From a checkpoint of a small transformer trained on Wikipedia.
Size: 12 layers, 4 heads of 64, MLP 2048 squared ReLU.
Training: 461M tokens, 4802 steps.
Each number is 200 + 20 x the weight over its row's rms, rounded and kept within 0 to 999. Layers, rows and columns count from 0. The size before them is the row's rms in percent of the matrix's.

# down: layer 2 MLP down (transposed), 2048x256, rms 0.174, rows 621-633, columns 0-127
# up: layer 2 MLP up, 2048x256, rms 0.187, rows 622-633, columns 0-127
down621,101,241,212,194,163,183,202,242,191,192,204,205,202,217,226,220,179,218,234,178,148,172,201,201,204,203,186,212,211,220,170,186,246,215,134,186,222,192,193,201,185,188,165,202,219,182,217,218,196,189,207,212,216,179,179,198,176,212,189,197,224,210,213,211,184,194,227,206,218,190,192,191,220,234,194,228,199,196,186,208,212,182,193,193,235,189,197,192,194,224,200,185,180,171,160,229,182,200,181,196,198,200,198,200,238,196,208,209,184,173,202,233,179,196,220,217,186,195,182,174,201,241,204,183,230,189,182,228,193
up622,099,193,209,234,211,198,164,222,192,176,223,163,215,223,230,203,191,175,175,220,190,212,182,223,196,199,201,175,235,183,178,173,197,228,172,201,230,219,172,188,216,184,229,213,191,229,171,191,205,197,203,245,217,198,196,202,227,206,183,191,238,198,218,151,244,182,220,192,191,146,205,195,220,185,181,220,209,185,244,211,177,185,215,155,213,185,180,216,204,183,253,203,215,178,212,192,188,208,163,224,204,151,219,177,209,186,196,204,185,204,166,214,173,212,194,177,189,221,226,191,172,215,190,222,168,213,225,160,183
down622,096,219,214,210,196,234,183,183,228,206,220,192,208,192,226,194,202,237,164,203,186,180,193,184,209,244,215,201,218,184,250,202,206,184,201,192,218,191,206,218,199,227,191,201,187,192,203,202,264,169,200,194,173,197,195,211,190,177,227,194,172,200,202,228,211,197,179,185,208,206,203,209,239,196,185,231,204,214,165,215,194,201,196,177,175,205,172,205,214,227,209,231,215,244,169,201,189,197,228,214,197,187,204,191,228,207,229,192,181,237,184,169,226,192,196,209,207,189,211,181,185,166,176,215,201,219,205,201,223
up623,106,206,192,177,229,202,162,193,217,215,198,184,189,206,205,173,226,171,204,188,198,178,215,211,198,175,218,213,187,199,193,214,168,181,187,196,203,162,203,200,199,190,194,195,239,178,211,198,215,187,161,184,185,161,209,213,204,211,205,195,191,197,224,185,197,245,205,210,196,216,191,212,214,218,179,182,183,219,237,223,216,183,243,196,208,197,157,189,193,202,202,206,180,224,161,189,226,200,233,231,199,193,185,212,186,234,199,175,180,194,214,219,210,189,216,199,207,160,190,183,179,206,231,216,224,172,201,208,210
down623,111,216,177,202,203,187,191,203,237,222,231,181,220,224,211,234,214,217,184,188,207,183,201,202,182,218,175,203,170,216,181,175,185,212,213,150,211,178,183,199,192,174,200,220,189,175,221,190,228,218,203,214,185,215,142,242,200,203,193,191,205,214,207,210,186,213,220,182,201,184,207,201,159,211,208,187,208,206,209,220,208,193,212,207,215,220,228,178,209,195,189,191,213,218,169,213,208,200,211,185,180,199,178,218,203,199,170,200,214,179,236,203,187,141,189,175,184,182,161,238,183,182,225,211,207,237,205,218,187
up624,108,187,187,192,185,212,214,200,173,227,183,195,209,197,242,176,222,221,175,230,193,196,171,227,174,208,225,201,174,209,201,197,230,204,230,199,196,239,210,147,219,232,227,182,193,204,248,202,206,196,203,161,233,226,177,202,191,210,214,212,210,198,180,213,225,191,221,227,199,228,170,172,230,196,173,199,202,204,201,193,162,214,199,205,220,214,190,205,219,236,223,219,165,189,225,255,215,205,190,233,193,189,203,198,217,214,207,197,186,247,196,207,182,167,211,187,208,212,208,223,195,185,173,184,147,195,209,218,180
down624,107,218,199,190,176,158,199,170,208,156,186,174,185,192,190,186,206,209,209,181,220,197,175,215,199,207,199,196,216,172,192,202,202,196,208,190,168,232,201,246,224,218,189,192,178,231,173,179,196,169,184,229,182,204,225,206,212,219,176,203,197,196,190,198,190,200,196,167,226,205,153,168,216,195,190,205,166,147,178,212,196,215,186,210,203,199,200,214,197,189,209,196,229,187,185,209,192,189,189,207,218,197,166,207,175,218,188,157,205,199,192,198,179,185,211,163,215,176,206,202,191,201,194,180,225,196,180,235,185
up625,095,188,183,181,200,200,184,196,189,208,236,224,155,182,196,185,171,179,212,217,162,225,197,228,169,178,188,239,233,198,208,201,216,195,232,194,210,200,191,203,212,177,222,205,206,205,224,180,194,212,224,174,206,223,178,203,214,210,226,246,234,214,205,201,156,247,182,218,191,189,185,239,215,206,183,211,215,187,185,240,170,223,206,168,148,230,218,198,175,194,254,206,179,169,202,199,224,191,190,185,165,180,218,221,200,194,192,232,198,175,184,212,186,213,190,180,212,174,185,200,221,203,212,207,195,197,212,188,216
down625,101,187,203,192,170,194,251,214,212,164,209,173,208,196,215,210,181,218,211,206,231,200,205,202,181,165,219,223,173,191,177,211,191,213,229,237,217,178,152,175,186,194,187,186,181,194,186,216,177,245,159,184,194,182,221,220,211,203,177,229,217,225,201,228,217,192,200,183,195,199,176,204,220,222,244,193,232,226,176,184,212,225,170,226,175,194,222,204,212,184,210,189,209,189,213,187,173,188,195,211,209,192,160,242,226,211,233,198,206,173,183,210,190,151,196,190,188,179,200,174,234,235,200,221,173,180,200,217,244
up626,088,174,132,197,160,166,193,206,211,198,189,185,185,227,197,188,185,190,175,248,211,238,227,212,175,221,228,225,187,190,232,232,184,236,218,211,198,209,207,196,193,197,220,176,234,198,207,238,188,186,229,186,214,221,187,242,191,165,205,205,163,199,224,199,202,226,214,188,196,207,208,215,185,195,178,177,205,189,179,223,193,185,210,164,218,175,186,187,183,183,197,207,204,203,182,210,196,150,179,187,231,219,212,233,234,197,195,166,232,204,186,175,207,222,194,173,186,200,161,186,177,172,197,204,205,190,180,201,236
down626,101,236,204,232,216,218,214,212,182,178,213,186,187,218,221,181,203,160,182,221,170,182,227,224,178,188,191,228,178,199,195,248,176,212,203,211,231,229,198,177,215,208,181,217,182,203,195,181,158,210,204,216,158,195,212,201,209,197,207,231,231,216,189,205,230,200,197,157,163,134,196,187,221,217,214,168,223,191,185,178,190,187,201,216,190,218,208,197,226,199,187,190,210,217,192,193,180,215,197,229,189,176,208,189,182,186,257,184,190,178,197,202,231,225,192,204,203,182,156,207,185,209,194,186,204,208,230,210,214
up627,100,185,229,185,193,226,192,197,186,185,203,184,191,205,170,181,209,190,149,180,214,210,193,210,197,188,203,233,214,189,215,187,218,197,191,182,195,223,209,210,176,216,201,211,202,205,167,221,170,225,188,212,203,230,172,184,201,267,225,210,201,207,179,213,207,222,164,210,204,199,209,222,207,188,192,223,231,228,203,202,191,210,178,189,198,212,170,181,194,209,188,183,198,185,226,198,188,206,222,181,165,222,194,177,232,202,210,170,181,190,183,221,227,189,185,250,215,191,174,207,194,204,197,239,186,204,180,179,200
down627,097,218,164,237,184,209,214,202,162,213,216,188,184,187,190,177,194,181,211,224,206,199,199,203,203,214,210,185,171,185,161,212,206,187,200,183,204,176,195,171,159,201,201,177,205,225,182,169,167,239,227,236,172,174,204,196,176,181,204,223,188,205,189,189,196,211,206,193,187,238,185,176,193,208,220,179,193,222,201,235,191,193,207,230,194,190,201,211,152,227,180,229,233,220,182,219,168,209,211,234,240,191,220,184,212,217,192,183,200,216,193,206,178,219,211,202,210,159,173,187,198,197,190,214,183,166,207,208,213
up628,107,182,175,224,203,208,214,254,205,182,214,179,184,205,235,180,165,201,197,234,222,198,186,206,223,232,219,189,195,180,192,204,211,217,195,238,207,204,202,202,234,184,188,209,203,220,197,184,210,227,208,184,216,240,196,189,217,232,203,188,225,208,242,227,189,217,180,229,196,237,201,173,202,213,246,215,240,226,205,211,222,172,186,194,215,205,199,178,205,219,167,212,198,202,214,193,195,250,185,211,201,234,208,190,213,216,167,196,182,186,175,201,215,197,208,221,204,177,188,204,224,219,174,170,200,212,179,172,231
down628,108,202,185,201,180,217,245,193,199,182,190,238,187,180,238,213,194,224,200,177,185,217,197,193,200,181,220,207,211,198,190,170,215,211,228,174,235,193,249,224,197,214,209,197,176,234,207,202,196,221,209,226,182,152,215,176,183,219,187,225,213,229,237,218,178,194,226,167,181,215,162,208,207,223,210,236,220,240,226,196,172,230,201,186,204,189,241,207,218,191,203,192,199,219,196,220,220,217,199,207,209,195,209,203,219,202,184,199,178,224,193,172,226,242,183,190,221,194,206,165,176,203,172,217,194,202,198,191,202
up629,103,190,210,218,194,173,216,187,179,189,182,206,185,190,177,226,190,186,236,190,190,218,211,222,207,206,207,197,201,187,171,195,164,219,199,212,212,217,186,180,194,187,198,193,198,237,205,208,182,197,207,167,204,203,177,183,214,211,238,204,201,201,164,181,211,204,203,206,223,183,167,183,209,167,204,188,193,207,187,206,189,208,179,168,191,204,223,176,207,197,187,160,195,173,171,210,217,206,190,227,244,173,194,176,192,177,185,226,214,254,215,226,202,183,227,227,203,169,229,171,204,196,185,180,226,228,187,162,176
down629,096,220,206,215,175,221,198,201,193,214,207,198,241,202,191,192,197,207,173,206,215,228,141,172,222,204,224,212,210,228,194,243,239,196,203,196,209,198,211,227,179,222,203,216,203,201,158,196,202,216,230,206,223,178,185,205,225,207,171,188,206,206,221,176,250,186,196,189,194,233,205,221,203,191,156,203,213,228,188,200,215,166,200,205,201,207,198,209,199,198,217,222,189,208,189,196,165,162,207,205,155,249,206,193,197,217,215,165,180,191,190,195,190,184,217,203,241,211,210,200,222,200,176,207,210,215,190,242,226
up630,106,200,228,238,195,166,167,182,218,195,197,182,230,181,207,236,210,196,221,241,207,198,224,206,168,198,181,198,180,196,190,215,221,189,180,198,189,242,216,204,211,210,201,195,181,176,196,193,240,184,205,178,215,194,197,195,153,182,204,214,208,204,229,174,208,157,219,188,204,217,195,197,195,149,234,163,213,204,213,204,196,199,228,243,216,186,227,171,182,204,219,184,157,211,190,184,202,198,206,197,208,265,208,202,200,199,208,170,180,223,191,214,154,203,182,176,207,217,233,194,188,203,243,201,194,197,228,203,170
down630,105,187,205,232,216,210,201,241,216,186,203,228,189,208,187,222,221,198,207,228,193,190,190,222,175,215,169,184,200,208,231,176,238,240,163,186,220,178,206,172,170,222,196,193,248,177,234,195,194,204,204,205,236,236,237,230,211,196,204,204,172,222,181,210,199,208,206,177,177,214,193,215,194,196,212,236,196,200,187,169,200,172,197,216,199,199,218,181,190,184,185,223,192,194,162,210,198,169,217,213,176,219,236,183,179,206,210,234,216,204,204,254,177,200,218,174,202,182,193,197,212,224,172,199,198,211,211,187,208
up631,110,173,201,210,184,212,192,216,214,206,187,201,215,181,201,236,264,174,220,233,156,209,207,240,185,223,186,204,172,210,205,237,177,212,186,224,221,193,172,151,211,196,185,193,171,202,171,212,201,183,223,167,225,209,224,205,179,184,193,194,186,211,191,209,180,215,170,173,209,203,185,180,179,143,189,213,180,204,228,228,221,189,231,204,186,190,183,248,187,206,173,199,244,217,167,227,201,153,202,210,190,214,209,223,195,185,210,179,207,210,196,200,185,204,202,197,179,190,210,194,201,194,176,196,197,205,193,188,193
down631,113,215,208,198,207,185,176,199,176,182,182,175,218,228,204,174,219,228,195,211,127,221,199,157,196,244,148,226,192,217,206,227,177,227,164,216,226,208,210,145,197,179,185,203,221,208,211,156,204,198,211,207,186,198,208,221,221,179,193,219,205,192,205,241,187,210,192,201,188,193,185,165,196,237,192,190,189,191,179,214,215,227,206,198,188,178,199,230,228,222,193,196,176,224,226,194,206,210,195,201,218,204,190,201,186,211,194,225,178,217,176,229,188,155,180,220,212,171,193,215,203,218,176,199,236,212,190,210,213
up632,092,189,209,209,184,165,196,196,195,171,198,206,199,208,193,169,192,180,207,225,220,233,182,214,189,197,214,206,193,244,215,189,154,199,200,199,207,200,206,218,240,247,238,195,217,199,191,220,205,225,212,233,235,192,194,193,210,214,185,213,217,187,213,155,237,183,173,207,213,189,221,189,232,187,184,188,203,212,212,229,185,236,216,219,191,175,147,187,195,215,172,221,208,204,197,208,183,226,201,198,200,227,209,227,214,194,161,208,252,217,185,209,188,185,173,225,189,193,194,187,202,222,218,198,191,219,218,222,170
down632,090,205,176,219,214,194,215,186,213,224,180,162,164,177,196,235,159,178,193,187,203,237,209,199,213,183,178,229,218,218,202,185,191,219,228,201,205,188,186,207,198,197,231,181,201,201,210,215,217,193,202,166,184,243,210,179,182,220,202,190,168,191,210,211,183,194,220,214,197,224,187,190,193,233,187,186,212,184,157,195,222,149,155,185,192,199,228,159,229,203,193,215,187,190,189,201,236,212,205,220,244,187,174,213,198,210,224,182,155,208,219,186,187,230,201,205,190,202,229,168,203,175,209,224,211,172,228,206,223
up633,101,177,186,197,193,210,236,169,185,190,223,202,205,168,195,202,158,167,194,200,207,199,195,183,222,190,194,214,203,234,197,199,197,205,181,171,187,202,191,217,205,229,245,223,191,199,172,248,219,212,201,207,206,220,223,209,198,189,171,204,189,221,216,144,258,169,192,230,200,177,210,218,205,177,205,186,196,207,194,194,196,210,203,215,165,208,198,205,215,184,180,203,203,177,202,210,209,187,243,209,221,180,213,172,198,240,216,167,221,171,222,183,231,209,201,195,212,194,185,227,176,185,190,192,230,170,179,210,201
down633,100,184,236,203,248,225,197,174,183,197,180,201,188,207,229,186,220,216,164,211,194,205,210,214,220,171,197,234,225,215,206,167,175,218,207,218,207,213,184,228,209,144,194,175,225,212,209,189,229,198,192,173,210,210,204,221,193,177,194,200,226,279,221,191,221,178,213,204,182,206,178,222,195,201,205,219,224,188,217,203,190,198,192,214,218,172,223,179,183,225,168,231,199,216,199,189,229,187,214,188,193,221,206,238,214,197,144,187,190,186,219,194,218,217,199,199,184,181,196,217,186,187,178,190,222,177,198,221,218